Part of a small language model's weights.
Size: MLP 512 SwiGLU, 6.55M parameters.
Training: a variant of Adam for these matrices, 440M tokens.
Each number is 500 + 25 x the weight over its row's rms, rounded and kept within 0 to 999. Layers, rows and columns count from 0. Numbers have three digits each. The size before them is the row's rms in percent of the matrix's.

# layer 11 MLP down (transposed), 512x192, rms 0.0799, rows 311-382, columns 0-63
092:503489529525509547470479463498497506499490487489516469510480487515474510499502482456498458502526476473470494480536484481502505460529543464477494486465498493499520491511519473544506512558517455
103:544483508504507507491491505508537491486539485490503481511468490508522513547471552486497470512489467504496529488514502588542483552475509480505507541516490480504547463539501493526499498528462484
100:516482501482527482503465476550493565518462512503544532486519531505477500480492512499507482507499476456487473505521513454538476490486470463468480529493505565527523504549495496470515539452519501
094:476536510505489494484495481512505548510517476525492546516466478540467460494475511507479558527515495485494555526516451468472478487500499487540505498494522531535497513463538479502541476519522486
099:507534502518455556501525497580520501484523500507495515536469490536471493529519508517519496480489515495501468510528532505511538531563490513460494497496487523486497498480530500482495472482501505
104:492471507454510473497495513509509498502503473501486473473522492523484484504474481466515491491554504463517561527507483481485509475469501496521500492499495542518510499517495562480499483518498478
105:519501458474539527549477482500498451539473497547495491484484531530470510475489520494497533501495520486486516471517458504514460559512507525501555492526472478532541484552506454514503497520471475
100:490480497480527481459528500499525508509480520505504528503507517488481473493505510486481474564511502444531545485497472506479493503473456501499488465515488493486546525505478528522518498513500515
097:473480507507531509464520508478476494511457507502464516448484465504527466514521524488506470471489489433509509538506516485522521493488485481463520528506489554519512505532524507484446451458498540
092:511459489523446497453526491463513517523513489501509502485523509505521508513531467494536496480480522542528533517494479489531486533520497523487511479472490477492514458480496513480498479481509539
101:519517505489491483493497476519494510477504507473497491495520536530534501493525485505499502506584529519470496473461539523498499487471500462525535473491524549471554518507509491519491525482458521
093:450464506514511516501537514529500501506486479526469481466510514476535459543512465463504498531485506480481478503530487503462511517511483475516508509482508467496526536526530477502452508486511553
101:504486502521482500469524507473494466493480501501518500488498532494510521517500545441498520509529502490506524468516482524497456509493464510561505499478529486529484455476447485515555529475482462
098:528547535458524490496501510501467525487551463497488461474507497543459518506478532492476487524509495466497560514515542506517542497499450453463515528472520471499529502504479505480465480491490514
098:501511498515521491479518504488517457489455480524506446514492489492531549516511548508503522462453541527459494518515474470528482466525511482499541476475478544526486478512465524492514521502499506
101:509486430502440506496538470462508481490521476525507461512523512450536514499489495487498481484540500501518510516504500492463455550493528477526500508521497455485496482489521468512477507491522487
093:498459532522490492511480488471486495490450520515490468513502504512529552535500472505515491506490503473522494518503481487469490527494554512452480453572503545564460469488500466501478499489529551
090:497507517504492510502515502523509471501467511481464478512490483484492565561524538501452464444465502435477458494513453508523490509514518496515506522511531436532474489489479490542497498525504482
103:506530501474516498526501553462508496568456489537486485527523518476477530518473494472503476492448501435484546456549521517498468502483538493528554517455479499521488470490515498499531498467488516
106:494494474523478492506486497509540515512535512503459521504499468491517498505470512498434505535487493522508527489507484476469528486492516513509505470468520468530500476481501525517530520506521497
096:518540489505452514485478496517481497483462528511515507505525481495493493474528568528515510516463509494533500505499525483486467500471495462466500504499504487498520540493535502514492506478487505
097:495497522505503461514440500530460509513488521475511474485485515503473489482530523525488482480482524502522469515509525430496456479505529486528488492527470491466515481505504504485529523498479511
103:522466526554523534521484533517506464476499474473527509514491539500539517487493506487493526480480517517478479506502473510475450500502539537500442504524477508457515518519507513501507497500461504
095:491496529455506508456487519528494484527486503496519477518513513520477495483517456491490500500507518537492511501495525487430504514516510511524508496500544516520496545520490518524547484543520484
101:535528566469474496520492484502489484493466518486470513483540482461511490514510507519465467487491494512492568507527516489489487525460472525483487501495501514532527513482496502475558524507460502
100:522510472500489469490496508476509445498538499502465504520521477474514513537517472473539531511519487460527527469506516488535496479495493502433450439489498488510580476467502553513496526524513539
094:544528481528515477554502526527535494526465496517553502513469513528483468503473518498506509476493448458505509456495541510482494529515482526554501548485525443522478532478529438534510510475514442
105:518500537473495496526526510538523505450520542528450458542525520509506529528478537548544485474478487508496460484485494494475479491519463485517539507483513498475499478540484499520483525502508489
101:470496520530500513488530494476510525516480477522491515519530492451550445462502494528500522489459549500475496514479509514512550497487531466484482532497512482479468505491536495480466503460523491
097:520476521512480491533522517490493523501501486506552521469520520584493522498487503483464461487508548469480462453525521482501513516482462528446535477508477521507503536454565524495491542472474474
101:479493500471547464502507547513524500502506472539514510474497541494499502533522519510458479514546481467432511509504522466473511504490524506511490482501513481473493471527519489521529543498503509
104:465480488503494456481482512507471491483490488457492479505459493497490497526463491489454489517541462498476505471461495513496510440542485512471499560488514498473455552477479530539468508515485561
104:514487503437507502488482558550462462491502524491495481504532474506466518481476466492505484531486476530510526437516483484504520512501517491535492514520496447527544490510459496487543524547490492
099:529481521500527504493488509494510544519456483473502465550513482513489479497523496479492516545494542457431488498517521465484471456487510502507503517507514491526543520466483486523484519525524482
104:516490500530508556498542458479519504489507484468539524469565532506493517487535538531474501525504472486507487512494481520499496489517485521511460559526495505487455529471486465475486475465493493
100:499521533515471487508519524503503514482474503503501467529534494497534473480531457468540512500506508532522491488537479486522497556512582520537509475485494500500495493505523477491570500508466530
097:520524481470499486476544458509501546498479519492511519469487496495476503458518507504510467499529473530507523492486515522480550488517531496517544521539522450474483521532488449479513490468489506
107:484529496558487503481496488531530488528480517542525532546486542472456494481491499498510523531481498474474540508491469511507460534468496487506499477543481466494495524520501515506473540508492523
099:479499497502507501522449486503484535518530491496514513499492484464450505498443490501463448523485507509533490477479518491469468499511476506557537538525493529543507515579540494486548491531512547
107:547525522458481502536527508504546465488491522473510481526507525521523507516506482468495486491530522393520490450498510499514492507520498516511481485524511519497532540478453498520555488521528477
096:448507501488503483485496533496443537409512524495530493492518514505558472499517476518455544521457503467547506509507503498500505528485475490508533524479538494510489467502514450474484498502476515
104:496515480514524507510461506516522482421520515518467473517540485507518516475502485543482499506483484498513475512521522487502557507497557512500535515467517479529511485507490558486537523537471512
097:477501504509481480470484522454484431507494541497502458485536479530483462488495519521549465510499495558522473517497526471528423532505506516449454512443472508522531512491518519499494473509481492
100:504508509441481472485498475518509489440495518511500526481498488494513496537527509453496524489506512500500528507463512497493474502494475523504500492527542503485491503489472477572467538520511462
105:508530454474483504487501560492491460529506497491485455540492503532548506514507463497433496531530510518502503516493521520514506462459493520507517469523495481476497492450448478475562555517539506
107:486508512467527530528563515497523518502505484501482487481516435530527489509497470497464447494476500550481491484477519570491548518506476459511499513537473493484485523524516470525524489498466516
099:493499509525509468533502419506506482491498509489495485489478562541507510445490508518530552484521506531524466492511526550513517469520494532490479502520465489560462489508474485512508541502497529
102:482490461489518516482512504476501477497538498496454515529487502527549548496458543525527522484501514470485476464526513520508473457490543519451498494509500474512548531539468505487473507488519524
102:480519508479482538530496530498538513482541477509513520454493529471534509476490518464498457495463532497547490499455502514530513485516474482492506492481493525527483507510504490508484496484523492
096:510522512526529508511513473475515539516504480466455448462496482498471535531504479490498556512474466519479477491492484513468498468521466511481511527487505464533526505502453487512522493524528503
099:492553517495518468523504520522477487495461533515509484483462502515512501480451463472518500500483511476526499525488528540474526550524467520456474514512484522543511478501493565508464506502514477
101:446508500522504494500511497482527499490517478507512447516500454517483471501528528471519486466514471482507516542472487504495495463536486516490513508491499473509551492459499515495494461486507517
105:522455468524500513487491517482491476539528467487476484488460507487547510500509505514508491518469485438514490534517491479507506533511506508508509491508495482463487520513531492464528468497529489
103:491467506491508462531479492511515455512532479523499485465495515498502461526506512499489576484507511522543515503513516517498505453467512522482532543507513495526488480522477556471520541513494485
103:506533575499486543498518501504479496464493520490480480506497471476510526524492490485522528534432536497466535507549520508521475487510483510497476455532494495519450498506540506481486472497490525
107:450503463483512511522511477468511495469487464470515444526481511521463526528531515492511516475460515559478530504494486515536485479478497504475511467480535505488520479485465517477484529533521482
101:500515485520548509510522515510468516494490536517561454501423473492480497518515479506487488480519501477522494540504524506496465479477501481474511524522521473517493509512455511510458495472523508
099:533485482499481487514500427512482487514457508559512515517505484535494431458512478498549490485514523526465526503478483471504543564435488506484474516472473471449529492495495519520515521481505504
109:476496547504482501587522515495536496504529509530492493466476494475509503493502520463542509495504475563514468517528541515484498545522503494471527477462494494512522527461457537509505493495507511
103:509530552505460514472487488467509485546538516507495510539499494465505471496526493511522548472472520547528469491511533458498564525460514471487499529504500526532497499522469515518522519494528489
097:464508501475499519490553503489505528447461480491496488524511499482501532516474556455515495509461490494570490505461478492528502456531485536520500489515498478503480476516487485501524507494558533
101:490517490484515454504509499500511463504525531524501483480511482469495504526495498510546481493581523495499496462518493485488517466501490507505510525500445490518488563493480500540524503502515500
091:510514489501552484458494454486472526492523506485508479529512518492465550522514487500499511464475501516487535473499479486492500510502507451462498494498533508496482497479513495503523486488512488
085:481488488489496483513508461510509495513492507457477486487479483494501514488468489504498511496518562456482493541477494503500512503496526495459494496489527534492517499503551457534514501484541496
102:525496510477476522462544474524499464480505548500497498498488474515499472447515510489463516490470493478511467482499473514503516509485522509470520497508486486484539535486488535515466521464463506
096:525531537491497540497507497538527471498490536481504498416497489484491484454507486549500474494478532562507449494505508477517507599472511504525494489499520492500508481492554521476519492457492520
099:540500504518518527481467482520454500511484481527479516496513515502472466514435456534503507516472471436479507485484507532502480513484538471460537515515482513481506497480489515542489495485470485
101:480502483535526496495525469521506525517535490505485500536483483451533512519493506517514467484496477475539468503522523482517496480479481484508525482503472416502525523521466499476507495497511498
096:475553548485526510495470511506525468477520483495506537544488525496494444521528482509502492508478490606495536528518523483496517491443519493510510541519481481494483527506526490474494535516491523
094:499493464518519463466517510494512501489535483488451546534557467513511434488526499505488496519486538518477539518538471469523442464459520497492498491510519505507506529519494490483471483488523507
092:502544504497484488500528443530512474482490487528501526470502497521510525523544519462484483517447528483526506486489482481496499482489511460474516528504499496524470471463481513483496502507445454
097:517437517519509506485500512511517523460468502524471476516533528551497497548559493492474526511509512441455490488503516458515497497507501505516503505495520475520494490515500491537551528480517515
# layer 11 MLP gate, 512x192, rms 0.0852, rows 312-382, columns 0-63
094:466490530482479481482550538497470506527460507501494483519500506499496520491497489467489510490447559524470522499524528493547508515509473472531470497465535499546515521498505508485482503492527464
095:535434507525463515497554509485534455474512495514489487530483537484487474494504467484543464492490499523522485502482506461497512504535540520533507468495469502518491476490514465498493467475488519
091:562489480511534513502538500534510501519537472492467479500455476484473483523524526482520513489524471511534521514475484495486461534465488521512483494519529478519572519548517459484528524496481506
102:519457509486492504519507476530490530453503528512518540485457538538487510498492488483496519490524504488503541505487460493481508509535497489447483512501509499510471487482542545536471490505523531
100:492496514479494541537523499476481488527509475477549531532496474478512526511502531460521491506468542573458465492551486520547459489508480503463468498448482484483516499526452502517469511446496523
094:483516531479512503459538498499472513476506505499500518493464438531548447492498488443521496555493500487486533521497514500483511504513528499487488563495474510508462517481529487547473499506517512
093:498488505501524511496474506538532459519531519479455491518501523508528527496523484495503528468515501545472508485477504451514511507490479504451507511496504494502520506459517446487476460552485513
098:521446471521498462471495504527507472489492538471471526482476453569486498497473486510492525501454476509540511505475513516501525490527530509504460556509438471527461503506517514511501500483455436
089:527484515480477489510502485550499475530484510503534522480522508566500475516499458488525539473494517504497547526464484446512522517537487522472528490507481468489500512522502501509457481524504526
098:526502486485471521482473497461523440471533533494471509454484505484560520532551487531503460495483477528490548526472486468511438537522507495528459510519500487502461507539511507530474525485468508
093:507507501481515519468456511462495518496492473517480487526482465487491499486523539537546463518574509523494475493517461517491480516520477509478483491497486476501517504480470462511479517498490485
105:499492490446513533455488529489485504504506483501516512479481514530471453504497510484522528501546497548524485507509493542509451476552434536515518484471487463533482505522501537570504498510502497
099:548481539519510505511503510490494510554528477472477501497499473463477522508505497523480460558518517498552527487523498566505507536472490468542497512486463523523514498495484537499504482522505515
091:542502483536466506498490484532490470521507490487452507537456537514468500504510519498498517482509483498529474504484502471506472524521445513489480495496488490503478495503472556478525498520481520
108:500525504517486494515524509497500531467526516515492514475461447529514487511476510488520497512471514497478517521476475556509496496504475526487467474471524530489486482484465512502544491551486519
110:439494513487476497477481521543498554476474516483478535507460525556534503472492470485493523508508513538499468549476505496492484480536536537476532464481458500534515493463490477519471494484476532
092:534516509516483442477546517459503532492461528479528519509537500510539513463496491514476512551496502488498501522475516462507525500510492525524492512495493509468525535527481506535473507530526505
098:513520486521499520502577514479487526522537477516495485522498519553489547484483495511523485482507491494518500537560525499503490553518519497445518452488504469495494494479518523528478466506499510
102:503476497505509535423516504500494456540504521497486512495471487486489490475489506470497510500542509548553477503483479483508510462558513487498490493490524512492492464511496513511489471467515492
098:497525488474479494505519571509500502490510541499487489498499468511465493486491483495475485493505531533558488516546514486510472489491488513509491483511501495506517505474483475484438469507492522
093:512481527497527488474506511560512560574522488497444516504478487520523480491475475503490531506522468517521501513481467476502505535491534474495488492501487519469541476511475500549483501515532492
103:517498471502495450500457526539525516511504483464492530510498537508496569505501541492508457513540484524522486518554536528496528530514477515502499508495510466471445521485514466522497510509456490
094:496518482493509521483458522514554524486516514527523498497500488548497513490521491529525483505523539475533529553487523557538486477490533515465515462492467464513534480549512447528529482495514514
102:517510536510490530510517503524514523528453504532529521492473462491514497502565495442512463537481507515473515516469475528502478477549521529468535487456487497522511520532482511540519488503494511
099:498502501526476510445543515477546520495500490484484497494502474480511509528456494525483506523504502494494485453531487448503448512532461517530488543516472492484480532551494498539500480523537518
107:529511536494537503506533542474530507507530495522482494497469530520490514476500506485487526481493483490483512549498488501502495499521456489530566519506507475490477508486484532497549519502495470
098:504495490511461455495515478497519452481484495478533519451498527476474508491474536504517537488508482529508507503447498512491506498525488488476469552498502527478536512510505500526474480498454490
098:478530538462500462521514487523499486492506546468500505517483508512512530530513511491540525519493498503509536517504485468546454495513453457519478508511502490525547490525453492499485488524521488
096:538498515535509471524519489508442467504492532486507568518484509522484487489495509495513479494521516511514498510511481471505449543451539532477483529488478496488492482511482463485491471444498520
095:494563529491530483470569537503497515545520474511479490488505510529527505498492520464520518506473471510500467527487449499503486436482488508507489491459465469483504515528453511470494464519529510
101:506519490520491501466524475515518529517477524572518485475505475492508521510523552490518501542507517541499495498500420496510499486498519510525544539513502492474494502517463450485494489443525461
103:504536532500484500497531497474519503529475509527506513500463566514507512467437507491550513515516512572512503502497511492547509503509496496473528450469478517510510507498484502577483488521517517
101:477474514487513468504533493502452526511539506494481501546510488503493506500482529487512472490483491530504508536501494466540513514517517478499567486487542530515524552526466535530503490523534525
103:510496504542521494514504512459555460511522551486487517496516483530495484507531511502457497515502479534468516519523467515540495488513457546514500560524502458500501493460486484567512498495480459
098:539480522496527512457548482512513502496497489532517491517484524489483506505497518488489446525525489539510494470510480501538537480500465495511470543467452466477522455508520519500490509547490492
096:445447509482528505510482515515471486490486514498510518466492476447482512476494534487509471465532482521498521561518500442527474508448555501509527508474518488489458521481485485509502461483522484
099:511442542480538504512511504514476506483486499510470482479506505527472514521478498448527494501550526556518515470515477484483479529505491509500519516509460533510454477565480525497456507515497520
105:509485518504536482539478497527540486511471558475481509490452498529503548470550496510525521503507526524561507488554483478494513488470481466476526496538515510497485494446507464485496485476482487
105:452552521457506486510508499480533464492513513474499552497520472488507517475513467486559520483477463519500454532506504484530515522579491504502496487498488495486479470465506515496491517499521503
104:484509502426526497494504503511494486516524476488504495533536528551525505529519518428489485522521523547502469505469508512499492447477457487511503484463519495508473502512504496499487491502509497
105:523521510477509456481541479536491508509501457515468511507529495476506514459488493480521531496503532515516494517484545459450490485520488529478542515524475484505476562540537523510447512507503475
098:483525515494468493461497531493522496467508531473537446516497517508482479531480489486502451466504521535505526563520508515511517487554452488478495511528537479518524543503516540486490479527520519
101:549492517445489471506495523490481557506490484531492527516484485524541477499478490504527501503471473539524509523500517512452523500475471492481505471488493494512549475442501494549506498519492484
101:474507468504485549456490506455512493492566493448466519478494452471464504480502515487522512520530488531515486512540522488510487507521501509504518500465500514524519488474490534513465458518534488
098:511512511478479498522530459502524538466513491496469509508478446522477502488521489475513512477499506535487482488520500514501521500550512495510487512499488530502536451526481502502489501444509477
100:515534551512495536507500495465498496477463523470497479508491517500554494497496518470505477504484551506488495518513427463541476488520477489472506483514492516478486493468453492539482527523528517
102:553505576510499522499505520491474491510501516515526503512495471495483532466516487491507513463484530518529493467482513477475523510521445473495472489506500497463484487498483516499471458499465463
102:507512502513501479502519478513474529545495502474491488513466483520519496472488488509524482536506505517538476491519537526489504488505498512516528506545481509489497514508536550563469464492467521
103:537502490507475502466477560464550498518510507490484503519536490519497526484503482498512516508491550472519548518539481492419513515559512519494581544519499479505518486507501485497497523511523528
106:493538463487488440506491511501487478536483487540470513529489510521484538489480504517538501486513527521500514547501529514536541465522479514516542502491493508529514427482480530474469508471462526
093:517495488487516515522475506562512502525488501455514487559498492499495527497500531495529505491488486526497458518489532498491495501484537532528516513496468552501525500506483514530494455552494506
101:520516481469485448495501507478517518486499509488500479559442511480472482500510468465441529495556525521489491484499475487528466496552499510472520500518523511545518496493531483534515487501472513
103:470527504498466514521484491537490548491486463460519529530483440517519511484483514502499430484493475502545477507455529535486500520536496510499481479475468492474535481497538505518450470518529506
104:458502494464498482476529473519517490488574512479455426491509485528534535466493519517510518514504546505484525510486532521488463486456436499521499508534517499464505495540492514524465486556474480
107:505488541498469518443493512506512526534469478508494542508507504502465538468448475544507508534498560524489511567478506519523488519506535492505473482506478486497499509464491521530476510518485507
103:459493469488521502465494491507520525502494488486489522479474496537481497470485475484493484468505509531491541477472520528445521524492461550503497479501482475505494491488484451534480499516429506
108:530533528515538463481502506497516562486521527506487506467518481567505500500521495500483530535477512534497488495474459529502512514519507494478482489481492476515528471481477518526480489495518497
106:493509492528472512517512524463509465505551539490517467495463526501514522444504478516541493526525439509472543530526464515543527483503476506454509494486472504482453550471494539545509482506484517
100:530408494510461522520489522517521476528494511508527502481519519466499511487494525497478501485504473557485551530492480516491515517544499527515515512505467513529473472538494519491493493523502472
096:513519501510474493487508511493507482542562539468428525504527494547463443483514493489504500489488488489499539512509513521485524501514546514473521474458516451516453447512500486535517449512507543
103:516532486502499482522468504537513513523539486490477499476499548519455546510529520508485481507490542542496473522458508519518484498478520494489522509456530451499498545492484524481494485515483487
097:525474493487462507478477477480485460497514483502536506497500510535554493474501505512494482523455527511516517525481455534526525462540469492537482492540506493517503513509514504503456478493483527
112:494496504489511461499541460482465469518555497501485486496499532533539533479501526513481476508506528501430569499546451517518476485492492518478506491497476499480551487550452505490529471482499474
093:513510506493519495489505447518535500529506542513520511455463500496537533518468499498482474495490524540483531525464471502476453497485476522506488495462480497512486512541472487509532500476508507
107:547488468498473480438504477519535509530522550470479518456457497514481495518497521451476495498506530515489483487489522497457537502503534538530541535537483522481490476496496485500496503485441474
096:486490503476510536494570509533524515508470511550505533506552534511488502508473455490495500504461515503462534506496455489501471515510488471489473509473482516531501468542465515538506491512478482
103:486509508483531453475527499517532493431479519515474463508507462512506462493506475512471531505521493507505501486478450523463484554498516496479498547489462518484484458481523525514492501476520462
093:503515464506505480459509497504495496453498463484511496487505483536469546493521488535478543480540531532513536503476500501543534500474528481458534521463507493478493505512507468478484506484484507
089:474527536510541487466471501512546494505481498525515509532549483516552510458457491488542483460487532495527501475522498494489527525487507487490504497503489531451517472474532510470488482490461539
097:524522498526504496504496471504505502516474515486474504463510457521504502454486516483519468481483547511480523545527482510480512531515525521490517512535498471512456431494526476569480477527494478
110:488517476500463514492520470510507548514513530494489491497488484487531535495481483489500544503491521556494499521524501444467468508483445481464542488530478506508507466460507481552494466502486529
# layer 11 MLP up, 512x192, rms 0.0849, rows 312-382, columns 0-63
102:501537530513496505526505534526467502498521468467505524475465530509529515479472512505459511510525499496543491447521478488481511487497506500508514476502511526504535514472479484526527472540523482
095:466509500468509513540511460547482493542550487510467490525510471521534466470524446481484507451459486488454497523528495497482530518518505525455465490497445477541492488475555457500502473506478498
094:506527503503514508514491498524490502479536504515473476504511538529509483456537518461518487498500502490502507534495553537476497496514497494470486462500499496482492497546435480471495478495472464
103:482470474496538504463492554503497485501521503478483476494488535473427504521488526477487508472525558520501523499460489497525513513488499515504461546487527515513456511462478495491523483481501453
101:458482495504492497479496527480456512465504504481473502485512508486493450512490491526476463512482500509529515512483487481444504535485474534499482520492529435474478459515548532513490489476526548
106:517477508529559505464483523478493508483506500491505480465496472543497476537535454500467501444483513514489480491481498510506500529459491437475472538500504520497514495474534507558493509529498476
106:493481534536516509516505493497554474512499457494467487530535449482479480478436502508486489545489518491502508459504457482573498526507476529490489490503496462467496518485512520495532497521509496
095:493496503556485509509523491505508459493496530525441511506464546525481531517510504497497531519511504508448485510525489513542497453523544475466535523517485499519551506519505513485532495533497457
103:506495519490476477447540485483536432479464512503508530522474524475485516514508528493492474512522515497479512482519496500484483487549527472527457541481501501471498471435542511514474468520479500
098:543539510480545543477532508511521530463524480526534520533509501467510476501475510466487514461463514495464480524514498485461509545514492522516481502514493519485493523508538518484468514543500494
092:515474516528529519491535492470539512519531494485510514480509489537469489516522502534476466490447498504474544507538484540497461543522546536519466450508523516480474507496503547521465442482490446
100:485491499529497494477486503560510467501489468467501484497504497508509515535451515554534537507515504480472469421474521480482505517487506439486524503469464506489506542507473564496532507530531463
101:479471536503465506521492475544564490490525474528483472441521472515484520521490529521496510528539489500493482546499495534468494478493500504475497474529474462459489498515486505448488497456476494
093:480491497513473458483438515513484533485566518448508509505512517524495514487562455509468472474497475509483531502500537565512500491466524466465522459461481477487490547468551468521503504502510491
099:537458498524479518521528490504493522505541520494512466508503499505443530478504478504461489502496498512502512489479517543537507513515503522482496522510529471491495504479480521508511464517472489
107:488492479478491513453509490521463499499511481503486482515431545527534492500519491495518482541482546516502482475485535533505505455488500521513536526495466472492504503463478467501503444475471528
091:504443473513516501491525485535513556505501503531511497497507495477504471467470581527509498474497507493546484496494526489515458476506517488554516474493507480550500520459487456473476527526503487
102:510486497530517544503472556485536551500495502535513470489480494476463487496516478515453537480536521497466474470502471500484456486521498494478489465516508512478505489555453514520524495475485498
104:465472504484490477509509495541486473540502463539528519521493487489492522524510514495469491494495448503467493538472492525548497469495525516526463510526484486523508483487487485490514536485476555
098:488476500515494523518412549487534479567487500502504518502494565517461474535489465473471539472477528505513485511492518504515513496510492509488468505533541493490512509523478442477510505491500537
102:510502444439477495525482507468458511568470479495528542512545478478523471490479509520469522460509496496555466521457510505489537516511505452504513471484475450468481502491507544459494497494452498
106:532466499536469478472511476500480478504506463543511512461484495482496505531470498490477411532505498515493527520498517482512500476532480508528489466498495523464448473489532496524462543454511495
095:518448493480519502484534465501556531545498510515528530468517539497472545440507443517492505490478476520485543529525480520476460530512512489479522512471544474507497496487486504507495485529507519
098:490487515534526483517478489493493528507493477462501502559486514454485534505483534513497510463479521447448476502478449487520497448525459504484480471466494493462552476481487479486507516504501516
095:480488453521479483487512470464461473539481539515491505518469540529419488500478524506549520477487509522471517479545504525545511493471502507476497516475508497506487497470487491480491466521486498
099:532478540476498479459536473471494475517480506514527482498429476484500533486442449479481540485534476487500472530486445475466487475509504484508523477503507515477489487509486447504499500499516493
106:462535462502489545482515483493475493520469504486520481532471488478508526482491522470503500503507503515510509523477493467535532515475517472474462553498497478532477487491482498490486476515467532
103:475490503513539534530488500508490515504501467511525443524535503540475476464487517458532516481538512483451509517490507451506514499529540505499476496547521527511474501500507522531517521472483495
098:499435524492489521521513479549491539515442489507522480514507468489469504479518548458533496504515484499544498502501525480478531480520498491528485509517509514520527469508491501463487500536493513
102:522508495540514540508518536513471491513442465523505528480489516481509538474490475512483517526497479490507525477539528516531475480471479527523558527504502492495466497512533503471493533506502483
104:533487486547487471514525531469523493496505493500499558498536547527484526552513474471530499473512525504508478490479512464484494509472495498533514471440497516513514480532463484483499449529477476
103:499502477515503492503484481453535526532483509510480528483456493520518468529484508528482484495493494516507498453523506527519496499492518505509552481569481552490493472500504532513499445490521526
101:537509475489495461506464516493524517512469490489525448488511499531546465455494506495477489526514465492492499502513507481499485509515500477484471508560505526465517463512486523525481516512509555
102:529460522479442511499480516493472481549506457535517475504461512510478535501427481498460528527516518495490511488520498510503511477545509502528517512496486527481449496532493505499445507457508517
102:507523454506478494469503488505558477518478531502509463526518495530503464480541482526509535476519478482496468465523466484499481448548514449505519513482517556549523487477509508453508502546555518
097:477536477493494495480478484496506506509494465493483528461489518495527455530455477501509468488504502505562523510487489482487479521458515516490512511464529464511500482449544481527492513524532513
105:476512560491507491549491501492503504513513517484440548485512509484461508466492511510489503491530495509446513502509483469504520513515507493485480518509488535473468536511541502533508506491497487
102:429549531522545446479510495528512499526540523471512492524545468517502486518505479492485487496458479501489499502537545524447526509509531516541508515483508492539459495464483535504472536486496487
106:481494515501476468486505534543540491523486502481487481491522471485531510528506544558528502541515489509525518463491509501510496509481522481522568494535508538491531516469477479533495465505491511
095:521486510479485543539526475515513500493484508465520520492484517501488570487469529504513533491474471521512482548493466458497510525504504500507466528535481522502542480518503516528456508443496496
103:497475487458486475515485508523491489472511517507490511475507516463495527549511482507546438508485494501530512453523526552563561563534535485496510522496495493491481501465498549519459519483472487
100:480505545467513478548520501481472536490522494480463486524490520510494497483481475491456480478546476456484514502510527497504506523477483560548490527544479519476478480451512491458494537435509507
100:499487469486534513518526468476541501475499479467459469479468520489510542521485489500486502479506520539513544541483516457498534538528491502529477498443493564497509524514524518479506494535518528
110:513470501482504457536505485482476478499515525491501517495531484535501541502477512498467505495501499461462492497465532462487490516505507511509523477542484481450503462525510511495554472466498493
108:488477506481487522513475500474546536519521505464520548490484495473525503516462493519559503546441490499516501474454501459490497548519500504539526518483496507520488494462486515468481488491466489
098:474501514493530515506454522451491454473469498506495494493500504453440521537532481499518506567488471507490482519509465503513472493566542461491508505508460528496465511515514479479468490429517471
103:487483495484462467538469475489466494479490486497512493492524533455538487479495483497459472511471507508520496480487533470568504533540527488468526476521475525480525459469498519516482502492475514
103:451483468503534495499496534527492528523515488504465520534510491494499497486520488515503534500522529518479533487518514530509493481522507521505486478514500482525471502469500474508480480511495470
099:484498544515479494512544557475510504487483524490524530481521496537520486470517512492520509526517535481531511509524510481504501520459531483499502450534516506480488534477512473503506497513502460
102:551504484484535453508551458487533483512512527504471466499545523473513532535547525544522512514506530505486497510495479506492520477505484468492533493522518495560474520506503535492504484500485495
102:439476490498481514534480527500473519470480507558499547499489504557481517458517536488524442553487470499510509482529471506505462524488517515466517485492481480497514518484451492512504511532503533
103:468536513519528451505451547515461463470508515490506513510515534523532475475522448519478508458491500504542516449519500548517505486469496516480510489499522511514457530491459538504497497499481485
099:521486515522486519520506475456484471449482495531509515497502487515509504486480487530480504521545475494477522529474501519496531516528520429481465468529503469494499501481465508512532504539460521
102:511493507463515571483519461508518525501499498567491504502512473506500503505454508481518521530468482484521494504480481468505476444522512480507444496498487524488520494516525498564500508491485483
104:451523467502482478519496536516475516554494469509485504518515455508480491483507503462522526527524492499472530476488527495491482480485480498548528509484512514487471469496518478490498537473508493
103:491520443501449476489477475486536478486526492482455477491508524512467483497495546469499466503507515520482491524531525480521519476469505503488492514491468462467439524477539498497471479547471529
097:510503453550478477486526535513510532553544525532508491482492482555477501519486512488496491518524530459465538461521493485549568471493512506532511478481528477476529484526470476474524543506516465
111:491445474484515503504473528496461542530496483506529529497463507481495506451547502445469474521515534486474506451483480465477439474495477464478455495529512432490525499495499490512514528441509516
102:515469464491491517476488503468512515525519486474493478487541493471505478469434517477522440491487487494533490513463555478493509500516502491508480485528446519510495476498491472475484545495531512
092:541481470549506522506477520459505498499509499476501489489542480522548501487531502526522539513464485500483520529453481495536464462473482519519472524464504486497474520509496516472511541536481491
099:507479467528474503503482484465501490507475488517519553468521519478478521497526472501484506537508489529482487477501445510510432488481509490502509506472469500475508461540510530505494524487508487
097:524502478465517476538497501450517456521492467495479576518514457524502504473458541505539475545512522481499504477480505496514467450486492527466469526528533458500509476467463509538478427497491500
103:493510502510510495494501503514477492543506536498499466497469518493477491506533496478527496522498527519463528512499451504525476551490469503509519447493516522472516488481504488498512492485494541
103:456492509508495505483520516475472497479483501491507495484507491472532508449555519471498533482494475511480492492531535527493515486521505482504506556538507531542472506472539562494511494466474508
104:530491505446522461524508496496415486516521470523493475518489511531503521487511523485505486494463458471504546521459497503478508490509506477518473516501492533506472539474532497516458502512516501
100:532466480523518527507460501479522543462544496475504480489497491496463491510521529524500483551494468487486494525511424521508486464500515476488476474538489520533479508437504495509524508483503530
099:442486528516511491501467535523515541505528532508479488479483534541493494506501491465486539483481488503479511499504493477525534478440525430446494478504492481535489519511479529496482494538506523
096:522523520470496501504492506464461478518500531537538538476473508494531466499448512476486471505502556459462492500524494481499546508485522530520533494535485471533530514498511451504467480447537528
096:464496486492481508459527463446470491493466523489481465495496509508505523499494480456551546544519499473504489491501486487496540502525439509498514502472494523538491479483526484509526503500454497
105:519502524486490450485515507503466490509495526493509489470486552490501538536560525491512507476508484509539480500534522483512491519520456470519479502446489460492526472482489515476504495484479550
100:513493484496518535525516493486500545485511552542480451497485485525487501493486472478497528486513469503499488461494501524513518478490469463447524492494452461501503464470480527528492489502518490